Part of a small language model's weights: rotary positions.
Each number is 128 + 32 x the weight over its row's rms, rounded and kept within 0 to 255. Layers, rows and columns count from 0. Numbers have three digits each. The size before them is the row's rms in percent of the matrix's.

# down: layer 4 MLP down (transposed), 1152x192, rms 0.0716, rows 741-751, columns 0-191
# gate: layer 4 MLP gate, 1152x192, rms 0.0761, rows 742-752, columns 0-191
# up: layer 4 MLP up, 1152x192, rms 0.074, rows 742-752, columns 0-191
down741 094:113148135074171161107117140166158221097134097114158044108129130094178101100130142100106175128063118153136146115146134129173089110189110105167143118125074109110217073151118159119133114127096131134148064137128137104115150122100135142140094207037162178167118130123135117105089151094124124146060103095101138128124147111115154099108202101115179153098108114186139131137030125177083147142137129127146141168139089164150141104120105111074128141116101097198103086123130119146172141087068177148141160157130161104158138076159132132145090161071140116173106092126132095085155125138131098105
gate742 090:168132130144179134147095165055135167092089127133074134117149123111083161155148178130118163128178108173112090127146083109111191162194150057135134148048147144109100122156151110133133121150148087149144127124095120147122112115134080152093081162150136150065111128106151098141104131109085139167173179107147132113073158145152144140049122151122131104111147103108143150118114149150095204145112133090119110108070164127117136074201145049174148116150123155146043177111124128160136113098132057099128169160105174125202161128169120140104159139176172055156133101118118139071083136137160119153
up742 092:113124169088136154151103106148149126097116107201118131134122123182122133128149080167092111171101140158160128183074133117193160105072159120155123100119228157108134179173138064133180103127097168039155143143122110112133113148110108077192127119103069148168170144112152123145152143128105099155168216121087099130125134056141145061139113133116113125117075112098095078163156164116114066123116152164038132148120091122090113146133107092073077161105109064124081151167095111103168181119102115123131139122107113147142142085150145115110057148126171122138096108100119162090133119137096147131
down742 095:108113134121136124127130090136193094132047151189151134127157152141190106124152140131143130106090158116158177138106121162095144076096113151222124069121158142193103131132180141137145130150117109071158158179102129120152110106158124095125158153078122155111150181100109064138136155134085161136125153144118120116114165149203099137127044082131130167107079121124096107157108126144158123105135106136078068084137124102096127118137105102149142152158113082124133078136084135084126155081096093138162082138130137226166125081123172182089110112144219163110142145115113102156081086144197136190
gate743 100:140090120184126143079103189097055153081147175119079153200055172151123125135150188133106190104181128122105145153186126151168137159090105092116175140147135154076113057172146130112101119093177114154141121103170068133110129069145129084200162158198134124125110221102118162154094142115154130144127138132048123147171160101205142136124158153129127127155117175115107125126148128104096103116148114160121123080047133137107116152075175125107127101183122147123138109126095114124142121128107145095129087190136166153133147121112156073073138158128149154092148110145123129114154139150095109187
up743 099:126172125108134110168170133118153080183101077114160074086160103118125133102075122069135109116117114128094103196102147087121104137170152143141135159088137138193172125158125100156130147120112125079093126125089213137146181199166162171103078109063137088136124088130127069124093126073172098122114131075177117109111148149087089135186119153099094153096085152153141115121104163154103089109144152067143117135178172124110121179201106111101110148122141086131099145075166143128137124120136147169130146045145123111154120157169095157177132151126127111120093073122129044127084196086112105101
down743 099:068113096141113177102206148137103139136111125160178121149141122116157105110114162064145204094126102100143198122141149099149106177152090138086169096156149203109114096134117071095163164108124123143125135091167129143131114133138126136134124104123093134113163151108120138153163155100144092074131132150124106131147119174192142136142100134073052152141145187142090125109078126112113087125153126153145125164068132179124150220130210151126113113147142106098073133051093137110098103076196119153107122205140155121152062160120102063127150108105140186078143143164145080098097135121127072124
gate744 107:108139119175075147112076115189127107132183192029112142092112090106193168112080173126131118087146133179090139144080085130119113114132124139166096122150104067112142086100156117149145095187135125136088133155143157106083168128113131137109128152213125069152179096071157103119137178122130178141122113104079139183149106183129130126167092132136157105145171133145157180184111103115131110126116115104174091085145126151110205158142105165111177155103115185095118166100144152162107120116153108138127204139143090122089187199120145151121131081172122111144162089076115112141157156161093152147
up744 102:129078083146127169119109138122098134105127133107119153105081168158104144199107122142124112138097122124102123127183033077108166119163215048105139155104109222155167145155138116089163188118111142160179135077102084066141149094143095077187082128113153159136121108149140154049140111161092115091160149090135122130126121141131147150146098152126182122180064110107105214136116131170107158134104120149036133120146123112116124106092141118156145113159123167084135101084130153168099179133114087104109120141165120099139175113154087149078104113112134137152145106103097102051092143149135112163
down744 109:100107165117124180139143094137101111118158174144120103205109122188136117140164140147085169140109072142087122136124109160147099134131100189155076139121109105115133145110074065134131194110104121122089070206109087143121156130134111178093116168109041102141122124124136076194156122087209185112144031141135158156135108102080179168114170108151172086100177115093134135102086094139187167170129112128162154162160228115094115167106144110121106151132153197127153105132143099147109160131084117174102138154111138078154110105130140090103115131109091145137094149144119109122126147079140130153
gate745 096:132218113181142146103144076069199202081082122145130182175124164047137178143095077169139166115121098112127140089182159123142150111127162059126140122101109108129128127127064142121196142099148173122085083166135076092127119093169114146156148172079147153108135138089137173136163128097081121096147163129107126136119170106103067088166163094112114165132139139091117164113129114124147111103144120123122123116113127110129137163070118098136161129125101116106128127079094136141106136170142149078210131138100090113182125119154183124112098145093073069131121118093128149044146136130040130160
up745 090:136146132086076102166149102078165127135123095123122194138169079127124197154115182190158089175072143166146152140128143139112183180150147071109115082095162126111069159111123123139100143138077125156133107136088123103131172151122123200144110142113092139139142200171116104195141153099182089143138127125117149073124090081139108111179121153144131158077114131132152125136142095137157145087149139106108116108185132107053117133139136084108090193126102098142114166129155156124134180111136138131132160150046150136035072061059128119176109136154098125133037149119127110184097147132125121119
down745 097:098101105071167119131088119120107181123038169165126126089156156120084135134089163155120125137100101117135156084137108134132063081097091126097110094115093155097155124116134130178113064130174144165122069139132143080156139188190080142127142095151088164154114172093108170094117185095099111157160118145152126116180075090195151110111162106104130152159131146137123133115137146114133064129100165153103119145153102062091137151088152098052183042171111077130138126145075160146085096134133114110048129120126107129132059115123096102128104191118167137158161126097180138102133143123180085136
gate746 085:119116100086102143135119178121080157079171114126101153159100090069137153123129071113128098146125097120084162099109121117109130090181158123127114159147115171093123099163108087126147119128163156119175120127159127118122098087154154153156118140146191170100090073139076144111105145154104103154045117116093122127115118184126120137117145133097125093175140103025083192123111097171149201180106127143121178114159171096151135092101124128129130132131112066102199213142075081181116090140103082118121127070130149111117144116199089097081129132164155152116212110150085132124131065172092135138
up746 084:142157131133135128138149103120159084148061109108165144128153172111097162160155154099124148118124130132141112111122177127121082142105102144121091114095051157139109131136068129125120153085155116146100179158114154099101085088135109166091168149107148103091102120179099128095074126142140137074095145162120071131133132103117125142133094120086164098144159109157121111127076128136112114050132171167126165152101106140136055119092115117142199118159121144175067040139178198109154080158026147093184101109048175081088115162134147110146089056074113124123121143132165082104084159145110173118
down746 083:138120167128087132144144081196159119096149136141134126078117109162153111165073127108184139147164166155118171107177149104142139161126132051139113155108100156101197142155134169093163144099134098140162118162113139152146121106126176159117134108175120129150121145119188140093123092094091135183098194174095134142080153128140132156104105139087072121111128251121115124180130156146096107115110127224134096124129092184127087148114157049122189109113163101161145104119122177121156094174098117142198108169126110135139110200145131118091139120110065120118098065096153117181097119174123130168
gate747 109:150163106157151095165134138171103143133151116096186139151106170126166142118131203103158175107168123154131164147058109121144099171140168130086120121101130130087158148113097106089134171123069123096138122174128112166107133146101070082134118146104124069114133141155146117135074082084082200223106176061141114116145133100091109146185136150074140199142103118168102150163138118099119036084157133087108135150177148096101137105124153078107070128153108086131136175124130166194129147069122163165088138112077116165127137129091130099120193144110176181100115130088084138126142171112113093130
up747 105:134171102174177051159132130143130110143131129108186126154103166131141148125131169138122153124148122168156145130061096160108111168142187114093097138096154124105145180105116093070130151160095130130183136171130104127101119140095085071143134114086146062103111093141110124135101055136093193183079151086156122124163140104068096119154109155085173173127112083164112142169114095075152089071089136080105153147200159093096112066149143073115116158149116116128126173148146150162106094049129145167106095106075105123110123148088152110112204086093145155140117112076057168128126134147089098120
down747 112:144101110094144087162149096143122155115128114125136123110125145121166125157114142146100147130122144145146159123119080120107000157145147153100087094111130117178172200171141142134114147141099144165187121126107136085122148139132120095084160133109125129042134081174124109142167056137098186231133081136095111094154126084063142133141144118131139174095137000131104090159110113066141114134149109131081156141158097099082137082102099113121155155127087107143140113142121149118137106108133126112142109093161107106078135150076156100120156117097135124189092105105094144140141103140118118119
gate748 087:151132142138158110150223130167114126141128147167140117108052122088066158148171093155175198095177063134117058117095115132103129163098113095106083183121163123156124140150140051135186150152136088131157129121115104148129134138162136125046146098145132114116093107145094108093161100113105137147064115070151151156149162152156146208170122197089157072133098112166115159134182139144109152139168149144119140170141174178176127150125147152132138114126128131143096140098156126122146125145144164103163103127063120090099171112123100090087141143187122098107150063100126097077130166161113071055
up748 089:107096122130075150089049153095158188076127122096082137162159169131156127108107138103136073171076178115154167155171126125142124156183162150110112105122105165078150131123090238094104113114148105146110092127089103105125109119141072134203133158095157171192122170121111166135112161074168133123174093146130151135069107083076114026098153117139091147156124168105131169108122122077110155155074122113104129116134048073133116080120123118133096117166137123175141124118096150079114133140106148141126113145165125141156104160110175194145117155068136172133125187137120163138108131104109140168
down748 089:122151140137140075180054103078210195110126093112157095107125146110124122103112167113126117145165121142135107178127100122140183092158140159113191109083093133093206142183144175114118103057135141099148108175141130100105098148146115113193110130127179129112169177085107142136066141119127172143146119103144108143139141125124146102140171072150137165137076255120097089087124103069066140163155112118146147158138109142146146134109103136123125092143110067146132107084120122100105079093126095172135110101129128099131147139192076179102167138112160119064165162092140142140090092137132124128
gate749 092:195180128111164113152170108113098143126113051137125101141037142106148129118159097092174154094120143114141144112114148140109142128138136153055148153135103174082081156182144095078174112042151143052214101160118172076103121106127177171133115136114138096136087132112153079107096079107110069107096115110103123121086138152139121112077092144125111149109119146112116157109166045117130167150135117171163174117155138114093045123075147149113093125154137101117145157147081146170063056127093116152134117111113121088117092113187122146131100150112125151139126141078170064113076130118144149162
up749 099:101094145115118152135093124129130130164171142216111157070180137098121116110146119130051126088130111117105190149167091115076080113079112164121181111118086132158092108102158105203101151097148099171142181123154128110114151118128173166053117059191124159135109126144151099156119126167130121113142149098082103123090189116104186166153110110180159177152135123188122120183142152159164101118152120115187049131098124150136159161128135175132140149106185158161159166150151101148142107149135220183154154120131135143103157085117125127138167136118111155108130128108102186213130100178119160143
down749 095:077137070123111176136118160156078111112146118130132082145131120153104090138116113160149100121122132134096114104113186112145147125116111183060096121123085134113160152085100151148109134205101104135097077097158125189157131076110099165156005175066089131121135150164121131088139146165147133116100062190032127081125101139156104169107139147144134112146141125071110122061080091157107137084171121100129148086152131134099176128130155175169132090117109153065103107111139136077129119103159084137083159124095148161103115058127146145123100094096105106041104096163122174139131128096120145154
gate750 099:154118144129207148153129147154168150130155153167090141126116099092120166125129079153120103158161142122180142145161167111105129123130172172094135129065072120148132106153114177106184122135102190120128077207136123143134101144099121132144127163131109075081122089096154126064134128123135061115169121121109147136102142138129114089117159046122207197139148133163094176194189129096113149143129132129114133139139120124133094057098104125153102090123056113072149192094168118105132143170107101175126122129122108083182172115113144149095123073204161189113128100167141157074098145072085137167
up750 096:124176142098075085119235101058130119138151132131196140116104197124106138142100115180148153148146136112097085108123103147188121140092141112097163145133112051051087093111133151159121101151137153133157119123107101084068091117184165166063089133104099125138111157156130081110164055128102097124140096095161148099113158103126144126123135156126152099071124100141112105109115165123132165152092077139095096101138116187181130086117167157101116082168110098196075077136192104115167075154148102150154138118167136170180150100131112130108163158082153145160173155143110071115101127097112103112
down750 100:045133046106104058130150086115105117165145104105140150085098159068154128150137123083094140105144139194105138167121151100117155065106051092138091146095191172099101189128112174137092145145125137154119140062176147129110164155154144138147078140099155111109123128129121085142123135077088113164125145035115118141102101140111170138127073127077107124085133176154078153115134115107118141125137160191145127114103161163086098072161196117152129067148095084127106088181156150154126133104178087076115120136118113164134161108131142130099104124143178137186166189119107149185081144100124111114
gate751 106:085051105144108143054112183131122119099105180128163105156176141124125159115106153134126112101122097091127116141101115151146116082124071148119151174114121075144133101174088114151121208154167091145168103097104080056081101185177130177164125090143139137163181160120128132150112141141133148166099203101101129212163145144118114129077179116088153149142123142154068184206186166122143106161144094090125136164122123055138098138086142111086162126120148158134154140115089165096138111165097126136091169125125159084129185171161144176124153144146144134089125097166141118131212135085137109138
up751 105:108150175088155153159102137113140103159146112086125135084167144117145116106122122143160136123099152131128163140113069078127129178120159165118139106133118153087112155094177172184130115103120145165025116188116123118175120114134161151097146127136173110097104129182113118136123167053103069100148088125176129156120140161155182113148117068122033125138115201090142130122149132118104126104161125133188114080140091168162158145177083188125072126170103155134109150108126138121107150041116169171154093134171157171103090061101112099179090155117122181113163165096144088162097116179122188111
down751 105:105105142128090123108153145146161127119136167155196084090127139082095067109098088146104124072137096127181144117102157116144142098082135181050063131161126139114110079120104139120089132089174131099140130125117115095161147166175126127132137133124144131158119079158096085147126157141164133117146119151157114166173152173152176105150150051127088188146093230135069184112109160099101094115043147069088073154187112133120108088130138122149051102171167128109132119130091149134151096118111148161128162189147128133092131137108113079149122061132109129056159098075187091123096111111137135119
gate752 110:141145161127160139132049118127143120075144108075175130125090108075110123073115092121112086160139040195142124117182119105131132041134122105163148151123105117147224148100145072057159094093137127188163088187100123130148071156137104147174107146110140150091111124120106183116140149117160149152139119114145154097112140129122096145109154121110148081060104159075145128134136137179086153191132149095048150098093128115164142120126127136129145115134055140127145155125118116137146077164166080084138122082123103111136181121142104139051120074155105140085130171090077157074172131088125130110
up752 112:046083103111165086133130120092117139071095088103091159079145163087102125093140141157140111084146138116142135112130150108103180113114150123135088076106121124130177105161111070142085201100093068114167132134139086130144097110097140109199110091157148193116143142193119125113114113106108127084114172066139151149179170142124159074102160076160154107083119150139056191100145086135151085132067138175130127110115107147147114173128122071206137109166101077138131155106185120078065121134133110149067088113136129148165148148184088127134128084137173129178100151109134195124104108119106128148